{"num_hidden_layers": 14, "hidden_size": 256, "num_attention_heads": 2, "num_key_value_heads": 1, "head_dim": 128, "intermediate_size": 704, "vocab_size": 5441, "hidden_act": "swiglu", "norm": "rmsnorm", "norm_place": "pre", "norm_eps": 1e-05, "positions": "rope", "rope_theta": 10000.0, "rope_fraction": 1.0, "qk_norm": true, "attn_scale": 0.0884, "bias": "none", "tie_word_embeddings": false, "parallel_block": true, "init": "trunc", "init_std_qkv": 0.0299, "init_std_o": 0.0371, "init_std_up": 0.0428, "init_std_down": 0.0428, "optimizer": "muon_hyperball", "learning_rate": 0.00615, "lr_mult_qkv": 0.5, "lr_mult_up": 0.645, "beta1": 0.95, "lr_head": 0.00638, "warmup_steps": 0, "schedule": "wsd", "decay_fraction": 1.0, "decay_shape": "linear", "final_lr_fraction": 0.05, "batch_tokens": 32768, "max_seq_len": 1024, "doc_mask": true, "train_tokens": 437700000, "max_steps": 13358, "dataset": "wikipedia_en"}
Each number is 128 + 32 x the weight over its row's rms, rounded and kept within 0 to 255. Layers, rows and columns count from 0. Numbers have three digits each. The size before them is the row's rms in percent of the matrix's.

# layer 2 MLP down (transposed), 704x256, rms 0.0427, rows 109-145, columns 128-255
111:079113125084108125116067105170143143134114159124139142134097143090096143180120113166077133108137121140109161127109134115182155108181129162117037040109165105063092083121156173115120131212202160174104112159158048135143108152142116132164084115143135139103091117186104108139157085171159134178138138107072105089122056148127171117206161140100143146101158175154181161116099118121088110136123
104:149107134079169152132192166139131107086159162076133120142152124109135084133142076113135157196180157111154130128189128053121092125109149082129216149122112152092177137168131146144087087160095151125154105183165140134146067118133079106099159117097069154129130160139090131053112136097118080113132147162115210116151132175164127135132066169172150124082064082118088114135142068186068144137124
109:120136157140115117143106159162162088143131074069132092122233083170154104133100125088123130107120136153146066090193106191118097138159094085107073110172154070144085121127162162075145110140118137128176166118130156122093098114080117126142151112151125155056197139150071095122138117104160218130127189094121158161140080126124122127102141124121118117131173065163161101095106085068150115167119
102:111126111143136093138116187084120113127116139071137115189181154087178140134135097089165128118070169149152066108166150153134122106097096094122121094138135171145163128119092100126130170143129136120190099172083132175136120235110110107130101150106017072169142160137121130075106198121123061146136118150088096130139133107108120120139122172114148129116142089139174110163111089105118109127082
089:152109138119142103119149184184205178125080136106104118038166116127124141103124125118143214160127180069149116075175167087167153070161162134124113166151132108069125090076149106104142173094070128152100149167113173180164156076097116109170119102123132097152109120119170192141177091104104087084088059130143071152140155109201114119100098198135171174109103120170164111139134124119098167133142
092:117079055080096083074139141117076157117115113080076107097182098126163130174090175135110149131128179139150135124155095134091065178121121124141126094091143144116104104136093198120170105179133121105146180129137135145051153124142177180105101128087140180125150158087139108106130160116193101094086108118106086195127117158187159131146112121102159145154140101107131167079131155120140095158138
099:130169113088137126122032187114134152126137120099136136167127144076094140105116170134162104153143156128103113127138119065125129090071138122146166087082111105159178134127114117086126067113134093100165116156136172162134094150152091127120139123142126142093161096118135164129127111123111053098162115147163119122119076109183169179150113116168136121183159158105160106081176105157131119134149
083:137111137203082123124142115107079125099115128122128122079076141128123129161121149140135104117138083157141200120076088095136143100182174147129146133123067113054115143122126097112106088102085157165073103107152107145106126089167156103123137119154162142142112103156102139168158167090161096147200092138113157117120169121084064114121081063137076139126108145092161105142107174192128079112167
104:132154134089150199144130152133135171129074175133138129130121090116102138144158092059118142085121175083137121185150143157106143133125183100104092149140164117169131057124170132095124155140167166092134106177144141153139161167145113101128138184117094141150081098153115148124141096169177161130135075151122122139200185172186125153134173128131158041103102107155142142164145157106124161133149
086:125132102098146118097131167123118128144100154156123095102052069072136059126150157220069170147048156110121175135174109130148128176075183131064116113150121167189135081169113114169103160138132129172124152144045152115086162148158177152174152146086055095146120127152134090210144118089149143105124137132107100143161132168156103097130138169106112159117086123109087183065141158176117157151120
109:130166127101160213074083122137112148134041142158156111104137085104160121088101159091146111125055090203145114178101179090124122147159112146083180117128159091195137144139128133123118113117140112101076156140129139125119107099166116105131126197156125129122107169105134171129165181090087109105137094122084162151119142121198118137180108128114158112106079102181108136157144100175147136073131
114:177149142122083176139078106126135099057187123138118109113171144137156104128172095072179164119118135075079112084130182125108160159147156136112046079126144100103090169125136110130100151136142153160170118137150128088152148137144120155093148073031098149157055137138133133120110098110128154102086128106125163140133119121066121143129140088106100121136088195143140166127090146149117108131122
101:121209173115118140130150118128148130129064104100107170208202111093137114183141090146158147128130169128081096130109106134122111170104143150131113134175172153105079173135141078113144156195121147130138166165172129111050167095144155134102101057164132135131141075064159129156095104127136158123185083083155048073145143103107139153126112176139124144141093114107151183158136188124119075114147
103:142104137110182095105144107128145121071141111109095167152130162092139147166135032051114128165113112065108169157137154106092154133117047065133112081123129114104163076110148164148093191145152141082180118136137180096096073144170108107118147126138125113111102141089173083124161157097087103144115107117095125202140161141075122149066109076116110105104230141086166178100165181084134096101160
073:051071162132131093116123107136153124097132127137072149109140136117165140117137152115096166136151108124140165085069066105090108139193117143179117134143141083132039163151141142141091181173111072141140126153093064133098132094114141210144124112129140122098112163152124164156153069183097214129072138144081084136109082124146114159114122088141161181173137119169063148134125060124165152104144
087:099127094163112161071083155141167142130143083083154129074103086123179141138154113128078154128119113153111143151116152171081053124099144132154119167118144190109108095114139155103098094125176113134147117074137158157131154141080142081215227165135183159118198174173095115100110176190081162139100089105113133190118092108145181123147135129075123077130179119167176061170097081068090101070118
106:087192134113146144124089111119144130185124133107146141090061089154156124147144127117130106181122177149118133163083113065130128093107135040144145110084096165073070094110084106101093094124113147116173151132130111123124097163169127125133102188095178112144101136168107108174066159152092100127129195133083148119143147129159158100104168192071129148126109073117111204161069103148114131123172
093:113118171106083165126131154088139173104089174142122116114107156167160146114154100083126159188161081076122083143129115106170177111102101123115093124127162132163117153095139152101160198142119077096174211150097167101121121165135164203075121142137165172133111125151139110092135120051130170146153162143066124130125092102144205115132134118064114108112086115136201130126146122080150152130163
092:151158153155121103166169125080137078082141196111121136099110183178147112141145162094152187165128136141169130096164122126168168120099155121146166120171198129102152111142137143112168148134117065150174094163090133149121178111132105158159090118036122132137119161181124150159188107132195125088109192071169141187121159048110132069076127146087133133126171169124176103205146166082160118129142
117:089131157118151148153176063081147117101176113159156112146145095071119166139149141108096066122155143142152142075110124091148072114140129076082131192094126092117181168085105117147137116117135107143093108113091116124135129174180161110116101114118153113115084082103182174162087078099022204149161123167094164166090113093146160128179181155097169149070084113133145061139124087133197098110068
089:112161119094121164105173085146035122199118124098119105078113123142169155141114176203151069108100147088145138141135073134139132066159086156067099091177119118149161130127157111162071101166124110190151126119143146108110063128091071156143155127104106126108122104054067167073107119163117121090180102101093130103111111165116132143179067149138153106188156132090180130113148112155121164109111
100:111137087105110111129188126091117122127096145131122156087134083138171144120152209175068140152050103158129101127139165097099174137189120123154154127146131179151122179135078157173201130087117087116122132124166110142132120150128168152079123133142128200067152127143109142121176115106163090085125140152116130177160133127142107106137183092121115089115154074171076180091083149128087130114085
091:078177060156195068071109183181097133159109186189139122115092137120101087069080145106105105129105157085147128094153122122074121142111158143114138124138143114155084116149095128128099076113150150137119117102112076095159129083113153145170073153125189099199114167158112155157058169149151165154146154079133189155077131170116171102147082088172118133172078151111193076169069100169104175120128
079:143115141119141099124172133163109112109173103090102069123082147157146144159116085159134104192129142164154098099157134123119096065125181129167165101149104175093136106112111157081142146123101172122113147132148117171134165135147103135111151051108119098107130113128139102104162185087098046126168174140168136089125162099137129173123127158041113154135144138150132161118097095133094141112123
108:132168120111178115133078079126099113082138088119125156126049114133118095079134097121098134105213137106117139169144110141076089125117064117123091119102181168114066057128136143149089158118134099176165158058230089112139114127157076134078137139123130153098118184104126099112114186140075112108101069114137177109141111137162136136136148182108084154056141109147172120112140139198133107123121
108:128118203137120135131082126142162117154117127143115102134130109148183125138157129146151122150110146105119148098158169096099082155099180129113084115120150113176115161173143108162125110148103100102104189134124079111186150162140144076088115136105142098110121120138134108186153138146138104092135139187148173115070179111143109121118102160209150093105186184191095155153118182151166224091205
118:115099107074175083154119136128111130101135113203154102132075149115160145122154151208157141073188123085109120114150144094146128083131099102123151166095072142140255110176129118102126076109162187111129142154073152100102103116109094112198178113133167150172167113111118127131102103123146095095174160129104048134056141122118163078122116074150100087156165118101134125096061155113183122095102
106:137071156125125136146130108121111152172173119149099079151156096146078153108180194143112108159092160141101094097110154169157133153134088154142119119072121133105107171160095119065170084151161063105120129137150126114095120208065162089136111152129110175064079112166125162134086115117160165156127187127144106103129169133115146126160089023132112105123170161153118144106125114083154166090127
095:131111087116094166122113112141090146112051128163122107169156093165174167172092094109139134099124167122153122132144124097110106203145145085118139115132087083146139109117151118129170148205128169058146160132108193095109136143098147131149126107131040188140115173133121133157172170147107076092123188193145108088171100099101152137080175136102129138109153133074128063144133136190100172124169
099:159108146198104077130116082147125141192142126116107156140093132149126113131127114117138182131109087122098109123144196083152168128159160133134149179122097188178154097116118075130124161143114167095157172169101080080103148177114136167180111109165225155148131092126152101160199183082143039100164124168109156097113121131139120139089108108107102194104101122119096082112179179118099092116103
105:100177148102141169137109140131131121141150166104039150190175116166117172123067151063090101119149127126143076163113160128162131152139192148070107187100151094156212130149121124133135164157125104109121104149140102161135103119147121076135171093115068124077173097128149146128150154062097137100141097113123124159109095140112164131120111148104151109170184125147093115145209138140069082120105
101:123160117109152108107151137134179134197227163141105128123055124071161077144131114149159111087154119119109176202126108098133122080130132084176192084105123138102197108115141064101115147112079086169148143112133151083147082109100091160135097124140141160166041095147124147150081094169071132135121132104129087120123133136150070103075116133078145096116114077109142145146161083132083099131117
094:120128140164187133133134137150129143116164169135115109138197140137161152124116121127132142127131111147160180105124078126169132113156090157108107155140069106144177130107130084118129094171119177121117086090039160110163126121097146180181089118161105150099139199129152134159077081143103148117093103106055143097124100170180146109134033095124102118085083183094154163129187081206067127151101
099:107115118149173153145132165147118131133047191045115072142130146165159092105088083119122107140037102110154115125125139127136069120148153156109146124105108095172143193133137170119171143171169176132227158159194124174088139128166170172121173097135208156060060165099133122155118131056112092107133127175154159152114179135122134127106108057113162095140081106081142087194120173132144125141062
107:110133184092116112109183088159121087127147131148138116112072138057116162196097176088161128157162104077098077053100091112131141192138143115092152153148099058044103156059104151125129123034113115129111089131087166133092078176139137077158112153082121148107149159098151091164120139131101126104127100114116111159104166147196094089133096091173168211103080127140134143151088167111154152098143
084:155132159132136107129118133090134161072167069092125151144182117152142130190173146108106140174089184194070135118131079101124166157119149105094085185152163141134205099177082146068161116176113050076191107085082081115156179115132117107108131157151081128055167135131147111141154188139126215154144090116105161136097142130150169157112134146124117138092137126122131138171188206152194149191145
102:125099143111136180074115152158150077138091086139150129164014145124120131172121165097121109096142152115102120136178079075143135130099100128173057119097147108112248113123160106186154089088103119100110090097077154132145086148123162087098123098135108124100151101187092120098132169123114107066173086144151141110108170070127121122115137129150117107075094147146129119134226125117109155142100
# layer 2 MLP gate, 704x256, rms 0.0429, rows 110-145, columns 128-255
105:104117144095148146105173104172154131101125184134106173115114145139157080148143113169156129157191110115164174116150145147170074113113113135117190109113137156144151129126117126158124124155113071126160094128225096146083096105150161113116124128111131156100108143185149174074138156071148116112127139121106144086135187151069128135160113106169142145132082141128063168124127132143113154138077
112:086104145082152163133162156166136145088152141135106143121132160135066046162158161121068092127142173138198161131108144079120042082145091118138125136101123160129143160115107078125104097153131116142083107137132116190167110114185114182149096082152099146126085164138121149165122142128100135155186099095093127123066139076153088146144133172157182200144104158108110139093143087167157175131141
112:136089148149152172137114160136164183084125097168154127077162102144094115141097139172124136129182138087128153153113099127067099084144151109120118136137140128096069153106141127131176133158138144130089164167122148128111163059116130145139139127191210163112131080114136143126123099117106135095156112126123127132083112125128176140105113065200119121173101162111119183132123150155094114096201
095:176124132137115088076114095101068158119109157144146165096056118077116084134142118135101080088064141129115120134130118148150176169179099145186130099116143150155151169115111154108100123131156082104138066105147075108075094151115130141143147108151179116116147106098095111134106191138052080131115178105116155118151112128092141130146171097090120063148126060092103084103111133127142098220087
094:093144138123128074135179126044119139151148129076152150110123178159138111095130158132083174137099104132132087102154177120138114145109108095108092159103124094141091169142120136144139193124071134129150135117120074166118103195140092197116149067180124090098070149101109143162121086150103238167113093084138050097103155112153065199115108146126168195120105077097191121157108105124121082139150
100:146130121133159136101179136139091094134098181121164074119151076129161134133118133225184077102113115108192127142096155175078087082120117094152114174137115152196111160118162175065168125143118134201101176109180187112153133130104127080131152167103100095097131166113125113131111134154066158178136181098079152172127107082151154028127135120087112065096157120119135133156122123151141098088188
087:072067136136069119090069143121067139116150172111080093112145123134134144123183151143114109120116121158194176110158152142115146129179131165129131209085058130104138118163128167029089096126113140134147155092130126145110142170128105123151195090153118165115160132179121123128124171096144128150160114153098144123081171112098055143153120165091176150185127124099127090139191101191095131089155
109:106130136105150121152134075106158139144141157136163083121166149162107194131090121101174137147121121127090083102104174127075185126161096145062064120136119080114155126135172154131084135098058096150099157128131175165149119098077116151098144185147167118118163147118085085162153103114158185115123131106068125068112081013182146201074097143130140100201107088136142122162100112194146162123129
091:155178183112184148120121170118143091095179082143134179120122124123152078139148173138111119139112152141140134176163132109134138088140104119121182132105116109109090105150162164110103138152085112151109102165128135104146132160095158116213074105121061078133128113064087179166115155156105106090103059109099166089093124127196108153161145105099114056115128102142136140143095084103135132080127
110:082119173116148144120138127153116127080156123101123111137104190151093117163118104136133141095154139110121079122148081141186127139179145122096100122111134136138154074137093127157156105104110088106184091043138110154162122177140144132132143148118140152146140097122097159093129117097156131147155151105138146111073167062115114171143164104120149148029126137157136119078196135124097125132168
114:123104160130075155142081142109179122173190136108146138120195150150166103091135118066153154123137163121087074110143137178141212173142155113161063094139107136085128136125148145155086126138139113136211113141166148090173156100154137142088130159095090196141162172154089178148104111120116138092070150076176123131156158206114132125118150111164102100124132163143114146132048152117110113237135
108:123173140148068144050116154113197122150088154126074156120103099124135108149112129079154120124144187037053121101149098088106129147077118138136072067109156214117130167172192056149125126110162149121119126122071092157115098155129180119103092136136195128168112119155111178135080113168142135146161082109134178100167142094086138112119131121155163125073115124107148094188121172084055126106148
107:179212100112174103113135126108128139135090137140127155113119100130104178099068156168129116104164172166176114182140146147117198174137146181101182120156046124070158154144140107184121149177127143186144203133165120113147127105154152130134122109105189160141146131126132150075208118174142201152128153159134081063077159057162162157139125110118133229125112154140151113164080131154105138040084
078:078078124116120130130111144097146138114170126117092101145152159104163063123112151107149124145092140145146112115093165119097117150155171161158184143160174184092132097149101095102099171150116107170090198131090082087144118102102104148110116122131127172156171168115153130135115091108173177136080192127096163132128050156156160133085035139119145135149070117137138158104162097145090118120095
094:143114116066151058121157070124126141156091144179136148147130145102134177108081124130146124116132136148135135165085093117177180120151156156135152108148155063132156104118160152150142114090092141166139149170130140098103058115149110170050061141113110087089170112091147115142154090087142131132112173192141108077136170124085160175123102113114154147174097109094110136062138156149165131135060
112:146089165140087101166130134141123130106115160130110113103161180079099102118089154149110184123139109090145112117155169160108130119160150169143143156184179070123182176140142156148163146099112151085141072124174149144122214100134087134125163066133099088140157127097150088103143101129146107111089096112146143168101079147120110147142085079154099093106162128116142101120162181075141144121131
093:094133100072097128121160158114080120152098190193113122115138133152144093169154149109180130226127109055130106084141113075137173118163086081148143076133109104142126141080147155112096136113139085139087154176069147106073078121094133216169126092095187149085093155119119162176166133056135110118126159137089055139107092068138126108107114125106128115135112134129217137149113121109069127094203
097:172137165080120102140222088162079136136122152124098191152127129077121149165065135136100154091100109065143200141208100097169092087140110114125202126092124117127077115086142109062097119047114153157093182151110110126083122115112147124178126121093100105107120117136059112154083165144176167187136159122139118119124104087138111140142162101111169122110119151144152135094124137096083181123130
129:160125123133090116087073142175130104176095121139144129121175120134095103106077143155134148105137086133123087140147109153097181159111116131151157081137125108135129119138147105116186153128151132114159116112185180128106139108091138108149181112175131089130172125114055107081115135123168108119088171113156110115160143190085102099094080125150076061175169115160096212124125165106067146138162
093:116132144103120055121118093171112050130101157158123077152115174079164123144117101135106126092117179119108114195126083096114133198138102133163140179156129111171111141187171141122218171113132106097134155106115131131133179092125109113113132115162086118103084111068160140141128117184077156140152149085152119128154120164072138160141206105126119126107144068144069172136136094124085143142141
109:133110105091169157157133126112117147160170154108112130150107101123143122101147220136027185131113129124077084152155181101081131091190098082226159148151113148093137122123081162110180114130114119072151129130118093090141152162134165139063163165118140154120153097132113120163169102102119111031124092136160139160109130172116163131094111144133109108051117136170086135115130192160131122148123
087:160136130141088094129032206109166101144141055159110117110115138161087121107118142136099138128144139076103133118153142116112158132097143110160148090135059126122077093113164102132160111152062113170140138109172178097102118118134157050158108125157166153165104140105139144110117104153174138107107113105087173090092124080107105144140112106121165119118184093130191118160100111096088117124116
079:080154101095111128096106123141108086102127115116097138093163099118130112150068106135131041130126119138122107149079124114121111149113090099119107165159118092097156129128170137111100111148132166125118126096115238147135121128145109149113117146140118138175113178149123161175131069099133142138089142127141131203167000180117141112108104118153105080109126083072157089048100119100222152145130
108:131122151180068143131133137128148125112063161160102119103144106159128134152099149142138079161085115082144159125111098119109148096129136142111125177121123152175159210160148116169175135164166142104098086101067152143170158141114150108175075105158141079099095110132150131144103099109169105134161136164078119109130118136120112114147108085138178086112150091144157127121110104039091115133124
100:144136104156116130126075145131204146115119149136143117127153156134088105142086069118145150146115152161092131127152178085140134191198125125117095171150164086140133175112175134179070143103140140137157150103177053109135158118111142126133115111081182161148203115142135092120123076134149131120100084156124130059081219140059108106171043157120101144137177129162115159133147166075161150083199
112:098174179114158155146192151063149101125181135195071116097159086118087112062122113186145133163154166158150090144140108088108184127086077103120174189124134110149098114131084047160159143074175141103161073140160139120169080124123151091106129140135150073117072174104109062087166093120131145140124127128149096092079151123127136056124131121197134119111085157121054164147146159081099124188178
107:144097099093151202162101144104105112101159137130127136119164145151183133094095104098162134152124149154086214113172133112115168115149163108141128166138105097141109121138149186129156071144114133161107188091112090151080131138111104098152075121148163084115115121147118089141123065147106186134078148133141184131176107075088078152131141165156113125143112081143038131096089163121147177112086
089:142121088143059091128151167111128125164177107135189142144120134141132125111090131139093183128132158127127101119151112190117116129124149222153098158105086134151114180144111156090155133082160095106114082164164076107152176121140118126071087087117208150094140098182107108096141085127159176122146177160106157132075117149146110086094082108150137133185114102173142112084160112131140077139048
121:093160167124119197115096170120142126108132103108109187140127105103094161189150137075106173173101189161139173174136111114084109127091111122114138162143136117078068130169086154096083107043156106179157126102119140148152105140077116154138076139083062131108166126174117113141042112144078123177144153092134124177160145148128140102169106125115149081152122128157167181167088132137174089120148
123:151135101116113074144142109133136136157131106112221115077103198134165087170133142156188162105105124146076172076119083153132096126178131098158158114146109123124095138112182120116111106129133095149161122089126096123133160169133117175113091129147169178204066115157117164172111110163172172128122113119113131134193145107124123152124106119146090162110095143091179140082134085088201149164138
092:158122091120166150166141118117165177217169092131096107123116168070139075145162118173153133055114153090102159168086147193116150124156108096177167054122083144115150154165183105101087128160129079164127168106116116112117090078113132149100122117134129148159072110161111137195167130172130142138144119129113055096136085140126125092126136110098143130102111081135175096105109146105103143084079
092:161132075144128136126088100095122173122143094076116133119190140094116140140162146103151122128059096056117158098104122128132103108156158128122098118147139118108118107140115153046168108162149112160085053094093155100134128140072097138212149125155142069129114164163171180122088125101181144103104097149147193151143073201164147126122092132116141118118158166129100142143165165126129159068128
092:152108110119153137160121194100165089138032195125128075157171111118150076122106151116097176127091115104123131157167173149148082065172180087109140114157122131116174172133134132108117142144114182092135204123122083138057104128134174148099180094144140171117081152075173166113086143130046110133150121074141159079115126125140119077120076122123121042109126096098099142155063140092142143107082
102:119144232087122125089186135127102067136101155076132116116097102063128135161164150105181135147141069140161104123115124079135117198146132124130138183152082108061114061083154144089137156057079135143148121117099115143106130139187132151163121120089119123098121112149178116177130168176087128136075122112143119185090151154177097084097186115181179198072065153178141138132137190149168170117116
087:110135132150127094106108106122122156100155095105124141127139104132084197124154129098110070153139161168087130138097129086130147111115052104080087156149141156100165096171105116074186120170088124069188130138104127084115177129109109116106138146182097119115167106129151105141181143141141134148172047129120205102119093149217187161154104175097141120122098146136097121155167156087144134161155
102:076147083094148089084147143110102149127128147073124084119145205126127094139136114082160106136074128157203140132114145162103113068188093132165147163202103130145114186068125168105114176122108153131135150106169065148107176120168108191168110095122128159150122152203141116133134156130140152112109178150111093113086102095179180114096105145143154196151141111123152157153193105155143190088158
# layer 2 MLP up, 704x256, rms 0.0427, rows 110-145, columns 128-255
104:139087116137079096110059109134200099140104168154114154093130147096135111118164169143145151119161135093098095070103145131153130149077112112131074089050145095099101146120068130175138093136124121132120127148110179119098129153167124141145110144095108144131104156056148147061100116130060045135116161088149138107086114077101215133149139115112056153090186065113169153131123109146050131188077
110:109127130161136173118148162112158090131112150134138098076119115110177060133125076134100128094139141125125070068162113171065128105160144141106123130180072106079173120111157168141106136100100130146146115111112141104061190100093123098119094089111131162114164100133132112157156103161143122115117140153188136133191163166073183119126172123138101088122105103143163091116173090133179155159072
099:074095147166104095128084160112130149099130116115139153134113157158112079132129137137105179116129171095131114139174083148085054077108117122138110100095133147161065131072103092127079157168161140112108107171042105135163139137095133105136114146128126080162150133142091142096161191127095144155170143194117053142090151113186096114150109136125201122132140141128203163125123074118075164104094
087:143139114072168112128187099140121114086110128100169187105046116092113093165146128131151120092118099060165172149210145157198034100159131161124144128096188143165121076096086148128086151114171121096148108120139149162105102160193147097177131120112130049138136160161151171157118158092090127124142157108121088113077139137099118162161137114140154085099115147132093092126152114094122124125099
098:146093080088176112100090152116069136124106161115036120136141100117142137116133096137135109137109136149131161099136087101116071116202116129142201134142099148133162155120114138106085092151176119115083162166117170094096167095158136143104111144115093152145153120144176113099114179145161083095138100153059181136131173134117188032126091121100145153148142149137118178130121155148163136145148
098:087127143103139165121086150156171150173169124137073153121146134050117116096192145075101137111138123127108135111108102160156108141151148157111077103112168127101127099048148177150155189134115120111132151169126087111109105103157113154121136115147113219159182075192124191194178101112120122138159114163138076163122141204101176169128110118175102141087139190118101072108130092104165123162085
086:141139105105133156090143157141130110189135162101085122175152153159076109093117102147166092196117151177127064133118118105147159128105125102162161211184170136118164088178135081174107111206158099133109158127125065132111128142121076169129169127164135092142149110129111079100105114128120130148126097069135115118113103086158121104153112082116200129181152120088114162125157123116065125187136
111:087146158093106127162163083119142107127130156129182108141140086141140170133147091138136093165084081138078076117125130074113122093108119132092080171132125118131141152163180108103157135145065139126082168132138176097129121101152118126084158182114140176117089132164114142153085084187109202121170105143101142099139082095168116154074165145113116108170112094096125105200110092153149144114152
087:141150112072184088112047072088122086095154076152162112112135194120125162142138148130140105098099101106091083109190163096109093135097123103121139080070111130118059139110167128141159150148161084120044125103115105156131112112131151124191131072144113151122129120141067098141151144090105103121131171115139146147155120160120140127120135165121129134133092174169128084112129113121120112109098
111:083169152100166145077107150080124146083083180161131170103093141099144164116113112145153113189085074166165147131103156112132082103121137110044214097133141120152150128065150100135135084134172143106088120143099158118096092112162135105132119152135148114106145124170150177154169156084065169092127118117116095108107131127168120120184063095111121118089061130088054146171166108148191119139151
117:170154105129156128151122173152129104177124150128106118205099139153112107138142159172082091134120170173190142123190094080150057157192122127107182139122114131095149142183092134165132149121144114091121144117132152123099124082180114155096032099110077101122118148084140144085148125148147117156132108020124094142095182111161163140156098167171120138137126177109184049080183107103169163104141
106:154133162080134134179121148147063114103175100094094134153140095129131149152120071146128109100081149149117159122130092189112111151162137166113114162128127095117071136100104125127161126156083124098123116172121123074120142154060099106127078087164170120186140100091072134122160096127118111132120113129122046100105166087170121108137092162139171125119133085157143153138105054075125023128186
111:133122139135169159116150107115117127008137102126119177126107153075202131199111119087122118142069095038084159134141123136142115177059082122127040116068112158157129039110155126106095133134119153107155047145111158121101100157163103090104136145105139107103176127100128099163105144109108115160154107147107140203149150154135100137106153113115113125087206064090128149106147170122115105162179
079:142091157143128057095154081135152126120084138060151156114153101137139166168178157136113088081123077109138124172116101124142098133199108111089111091074159062161087135119182117117109141155044097128161126091097083171165113167106140185182126186176141136093076158160107144166168076152118149198163107196137127160136181166109089139206118149159134159149116079108133174092133099163149106089184
091:160106137164115116104093194080068044118154126066114047146116076173147142148104154153098141084161128084109113114167119141132085040124084163109150169147160177188093135107086127126135158092132153049046098154072091076136122146142142095114112151167157100125128116146156119121148093113059088167149119117095101118112107143101161151150066103163156146151130134102064109138155088104076141153089
103:055121111144126109132138110103090162111037137153113133163161123112138056097140143105171141121086067113108196105168093160114079084126157184132087153105130130142142100150152163096152169167171156131090176111070148099157171087086144091153176105112140112134155110096091132048127167072135092137158141166162152171103097133142154106116104126154164099169162131119100113093154080104133111149115
092:132139130075108114114160079093126151137116091173193113181162138084147110160104110166137090123142080099177149133144123124089158122171055125106158171146162096185120124212096135080125144131140142134125147157145195112082118111110122100133130127127134160072109219111086146091156145165080136171122140130115114120117144151194083181177157129086166081149070064055166142137152132129126163122150
097:150152085091161092102187124155077210148140145143127155160132079116101137128060130148145159128142134104094119123161142139134092072163088126154171083089125153177078069046089163083116130063123134183126195130107137093084086109108132130112193110098131063122109138086068135111093139124091140162171138177121105121093151099139128101228148111160155139117101132129051179142131136138111208114083
116:147158144149131079188154034138082159175118094150158152131134119135174138125113130109112134104098102116080086082143083148109173151085121059095153081143110060115176151145149184096156109127159125112154138098073129111103183125099117078121076153141149171112077085094099081136092129118101106105130118178118141130181093157135129072104131130159104086102170147109122094153117137115177078109110
098:159179091094114147169132085127088139161140108139151122142094111144127144098092150154184120178109152154131137096097132127106125073122097135069106124154116104117135123113140123120083103150065125132130143145143206096142076119064135174158187115102119096147155161088074186099122124142158161050121085151198104085119118096169127148119070140116137129158144149114161157145120064078155147137109
100:162144142180111098175078160105147153099180094170137158112148137102091143116117087070190134124124158093167120152112158165115103107121142063096067104119140099022147092122143110081132118089147133161139098134140122098151121154100111125133181143155136057155105146119102188187067126181156118121091151117193137128082133088101151131144111136141122017126145174111126140170127146114173106146163
104:106184117090180046145106159128127114157103148160136127162154161131105082074073180094173113112113162098135091097136124129057122123150143098113142154087140112157091138180114129139104064141154140132076123103105090124119118108136108127166064131158188146126089121189138138136061164191133154125109163092151144166072097199152180088165107124183074142156104187133184074177113128186119213127127
081:059121115099067074141144100113076141153139188127117163087088126167114134117192113120098140130135151106087112142142100086120219126154086163162124119159134187100149160155093094149162170092169096126115074101122176161072116081168122168066130112121144147179108136090154128110142044166086155137096086108138115121097162160105157104136116133147096183120173086163126123153091142072170153107146
105:180104195120156090114151149089118143112169070103151157126158119091126147118134158070163120088095107130080127134133124144110112104159127132157136140125135070107124120175159162095124128076149166150118113148073099142132141120144110143192077109168168079176147030151104116116114139122182077166174161128068101106125157172157147183055060101115164101109113084165202113129075126083178122192138
101:063115142129092133102098090146160140151100157098105117148159096148148154194172105132163093151133142123107173119143168085089096119113119096103059130160143139166112196143149172139128116186090143134106171182152124114136119099106141117143139137132154089105127101132075090169163120092093124072148073152116134093060157105117128157127119153135151137094168183099115156174101165106148215090170
122:107055105137168064130122099095081129139143100176145123141177135107130142112173174158141138067149140098130165102139096100070090056139090091121177166135103095123194142187162143090146091103146143129103171147119196104100121127113083152161165151167166186122183153084115171095119129123144118066139144134110099150080166140202131096108110060112045105141188091130153122109091108075176102056082
120:128124176102168090131079117161119153131162082177106128125168109116092135097189208099116078143134126080116124137123114174114126126111101079116138149055155090078122151159132126039128129106179136109139089144097119086147138149018142081117129138150080119103113087167082152110099139128138106070171166117121168111124158182150138116156071074132139041078092150127144118139115112107168086077116
101:132140149111104128124131122119140109165171163135111090106095181095120079093153155122105202144176129148121123089143111150159156107117136183163128137139120165122146164129111103128158168034178053196097089124099072153098087114196122118042128152121206145152120113214125108118110096083096135170134089070147085120109167148121115120122085129140111157163121117170133160096131149124167094131072
095:139120210180094162118090095136152178134103176112107131147106142153109116185183130072058167156082144169110177171138118123125135119129120162106130125131124179117062105177090060120093164080174170146191132144126112129144145110113135135124127161089111122152136082141159143178120185112098061167206132125137164104167212181147142125130117152107176184124135135210183132187160128113141090142143
103:168083124135161170151170113117137127112145101109171132090132144155184084152102120131095129098055082159131118101145070142158095106140181166137119093152116111170132105145119193075150122073137088142075108159193153097122127145152097136134084079140160200111137094176094220158088123112177110121136133106153126098157176125127138162076200090124099113137095185125151066068146128154135161155120
088:135165078134132143143187079130146174172146113126096075182103165077140069146103139146141118051134131132089140107098137179171166185138114082183183084055126163117153124132151044114089116154100076203125175148163140059122139111145128159115130161175145187111088098145150119134119151161152200132107104144158044129184153116152117065129118130130101178128140143132124158141119085153105126140179
098:130147119097170149147096136146058147108085115160114110159124165106140178157061125165116160075114156106205170144112063126127089047142172112096147162173101108113154143147096137130135084116082122168106091139065094108181124141141095138178144140166111112089075176125162134139084130121214111140167135126102127185129101126141133149088117101133113121161109145118116172117141141217120130141074
097:144110111154123123143059153114188086094068155151156126140162109126148074134111220095106127141109136127156122175105165091117125114146118111073096097091117096128115135150086131150148124141093161077143185090105101125079099144019148118125117175123101162137117106092112146107092132117107110142131125072098144152132136147206166163145079113144128071127141147103129142180047112116083126133114
107:123088077139130100114112162090172158155127119130152134152157167147152129065127152167111145163086165177110120160097097179121150106107132091094117082139141115175142168175151168163114123198090130120098146134125127144181178122104126183122169165172157171093066141065139100145100109152124168148116129171158158117192080109121094168090134139095100148149160074141195109118093176132093097191170
081:138119112128143118121140078159128107089143130140127072134103124170120165129148116166187115081112143110092066124119098154136110109081098079084151120161124096141139083124152169146112126085134144161061129090075074156055109096106078176114121156151084125121107154083123161155181118106069211145139160125155060173177135061074125102155125176116076095131082133136136150150129102159129090114130
096:043145095103112115126142122160115126124099157094145080150133143131128119096114065112114109127085122165142133125115164165100139068154094153093137187209120175161120122081147163117119167111105159163139133097183145144122167140169129149129166118095111119194157117210140121115101138092131165081112147172149061165086122072121161093111156131102157120148115127149077152178247107114124183073145